Weights of a small GPT-style language model, trained from scratch on English Wikipedia: a variant of SOAP for these matrices.
Each number is 128 + 24 x the weight over its row's rms, rounded and kept within 0 to 255. Layers, rows and columns count from 0. Numbers have three digits each. The size before them is the row's rms in percent of the matrix's.

# down: layer 8 MLP down (transposed), 384x96, rms 0.191, rows 361-383, columns 0-31
# up: layer 8 MLP up, 384x96, rms 0.185, rows 362-383, columns 0-31
down361 086:119120109122104115115089129118095102139115070153085180101143146085137126130146152112120084148123
up362 090:163131124156167096097123099131126145119108134180103097120062142125088144160106112169103104134148
down362 093:164146131151125120120176113143112128121149119090049157150148108131131129151135106136104102121109
up363 095:139125089092117112130131143117121120148070105106138132100139148104073094142132151148160135184118
down363 106:107136093141127118113143129129143126125162097151126171159137128113151149156128107109108153132103
up364 095:154157139146141150126152158153137096103093114084124133143158090094158100144114131114122075140147
down364 095:136090082104108113108096094143107100130127139135137111129124180130107136128110135137105141123103
up365 087:182139114133124146121109139126142128148166139157134150133108161123121114145124121160105142157150
down365 079:117107096199167132112159141142133125127102109133190136145101160121167152156146112161128133130095
up366 083:130132163117182146118104188140129161107146151133107107114135143127126136151113132110188116186128
down366 085:159138115067134106132141092143151133122102146116180128174142095117141120125139151148150061115102
up367 113:064117164121116100149102123146125136099115143066137134134136139135114099115118108138157121134131
down367 113:156123098147162131132165132106128158108142152113150115105114126115132144129094153134118140112152
up368 093:133121127108125155115110123107149151127138133133110135137077109144092112158158119158140162095117
down368 097:130126139148095140121150112153111106145104162126127146154149153116158137120103157137102142079155
up369 106:135135129107089121145119106169143108132171091097148124124127114110171094140145078122163122145103
down369 104:173147134097112131110135153117115154132146111109108133120134142147108128178155141124117117156130
up370 107:142092137092102111146120097096113108140106118112205144116162140143120108181111112116114106148144
down370 107:135108157137152130144148089122119162116136107143134131148146132142156132152186141115176107116153
up371 097:146116163112132092107138150116145125150170177143113117144127156128118137153178146098136121106143
down371 104:168138100134125123102141166140151133174128109084152093101152127140160110143123145129136078102140
up372 097:146110094145149139157086103149147139138115119112123123107129102130142151130147127135133128197147
down372 112:125123138172132134131150147150123154132164115147102093114094130134105091103158107119131148132075
up373 105:110131147117128167137154153128110180128132108142122123101125108120133167162128157139167142114110
down373 107:150118141125153110105145106161131099124097147156180059148106143115150108146146084142122147086144
up374 093:131178112152141116119140115113126128140146106145151162080132116143155140097136143175118166148136
down374 088:124108141088105152155088106121090096160115092143121126166124173166123091104161159112110116154099
up375 103:157106115168136077088130119135114084137145128117178177111149135135141127159082121142173134064180
down375 103:095174123120156193099095119128138143141124100115137088109123148124106098162077094115099115145149
up376 086:130139083175136126096143105133132150123141133123165121085157110136136134166152140133133107171128
down376 085:130141160120100176121126169147143161161089099147114116137116100139129126129145084112120186088139
up377 104:169140118163141143132153104125104114119151097066141137144124107095139118135137109131134117119143
down377 101:123140119088154128136108095125100070128146146118063119135081128136138103102135152120108140187135
up378 115:131118140168117134129106112123156159130145144137135145144128145142127146108111123125128109164138
down378 105:107120132144131178095094137112144101114168106117168122089081108105148122144084137105123122154114
up379 083:131142143158169095109094121120159145147134131124125110141145160152164110149132133165091131147106
down379 080:160115162123119148120137147130099101120091110170174127103145138105169137110146136157116173137111
up380 110:132076130087168173100128146124114133131139107162107148140139115131120132127124112163103108164120
down380 113:136106098130083124144100149152122090066133098160145132109087126106140104147156134151162098170132
up381 090:171120122168158125075115127144153135120158157142081137168122127124143125124114149088128128128179
down381 084:130171159097140144102105127113117130141146138109100101128165112133088116158099125148112102136124
up382 082:131126121155140149104140102113117093118134128122167119175112096158121100084045136146160175120114
down382 087:132130149132063110123134080139102100112146097091138158127128141126148124080142127090119122157122
up383 105:156096115144149164086143152122105120114129126116149136121075117146103094091151134141112100161154
down383 110:126114128142071074125114056128130170123138151107102127144155124142125114095158104135117130081165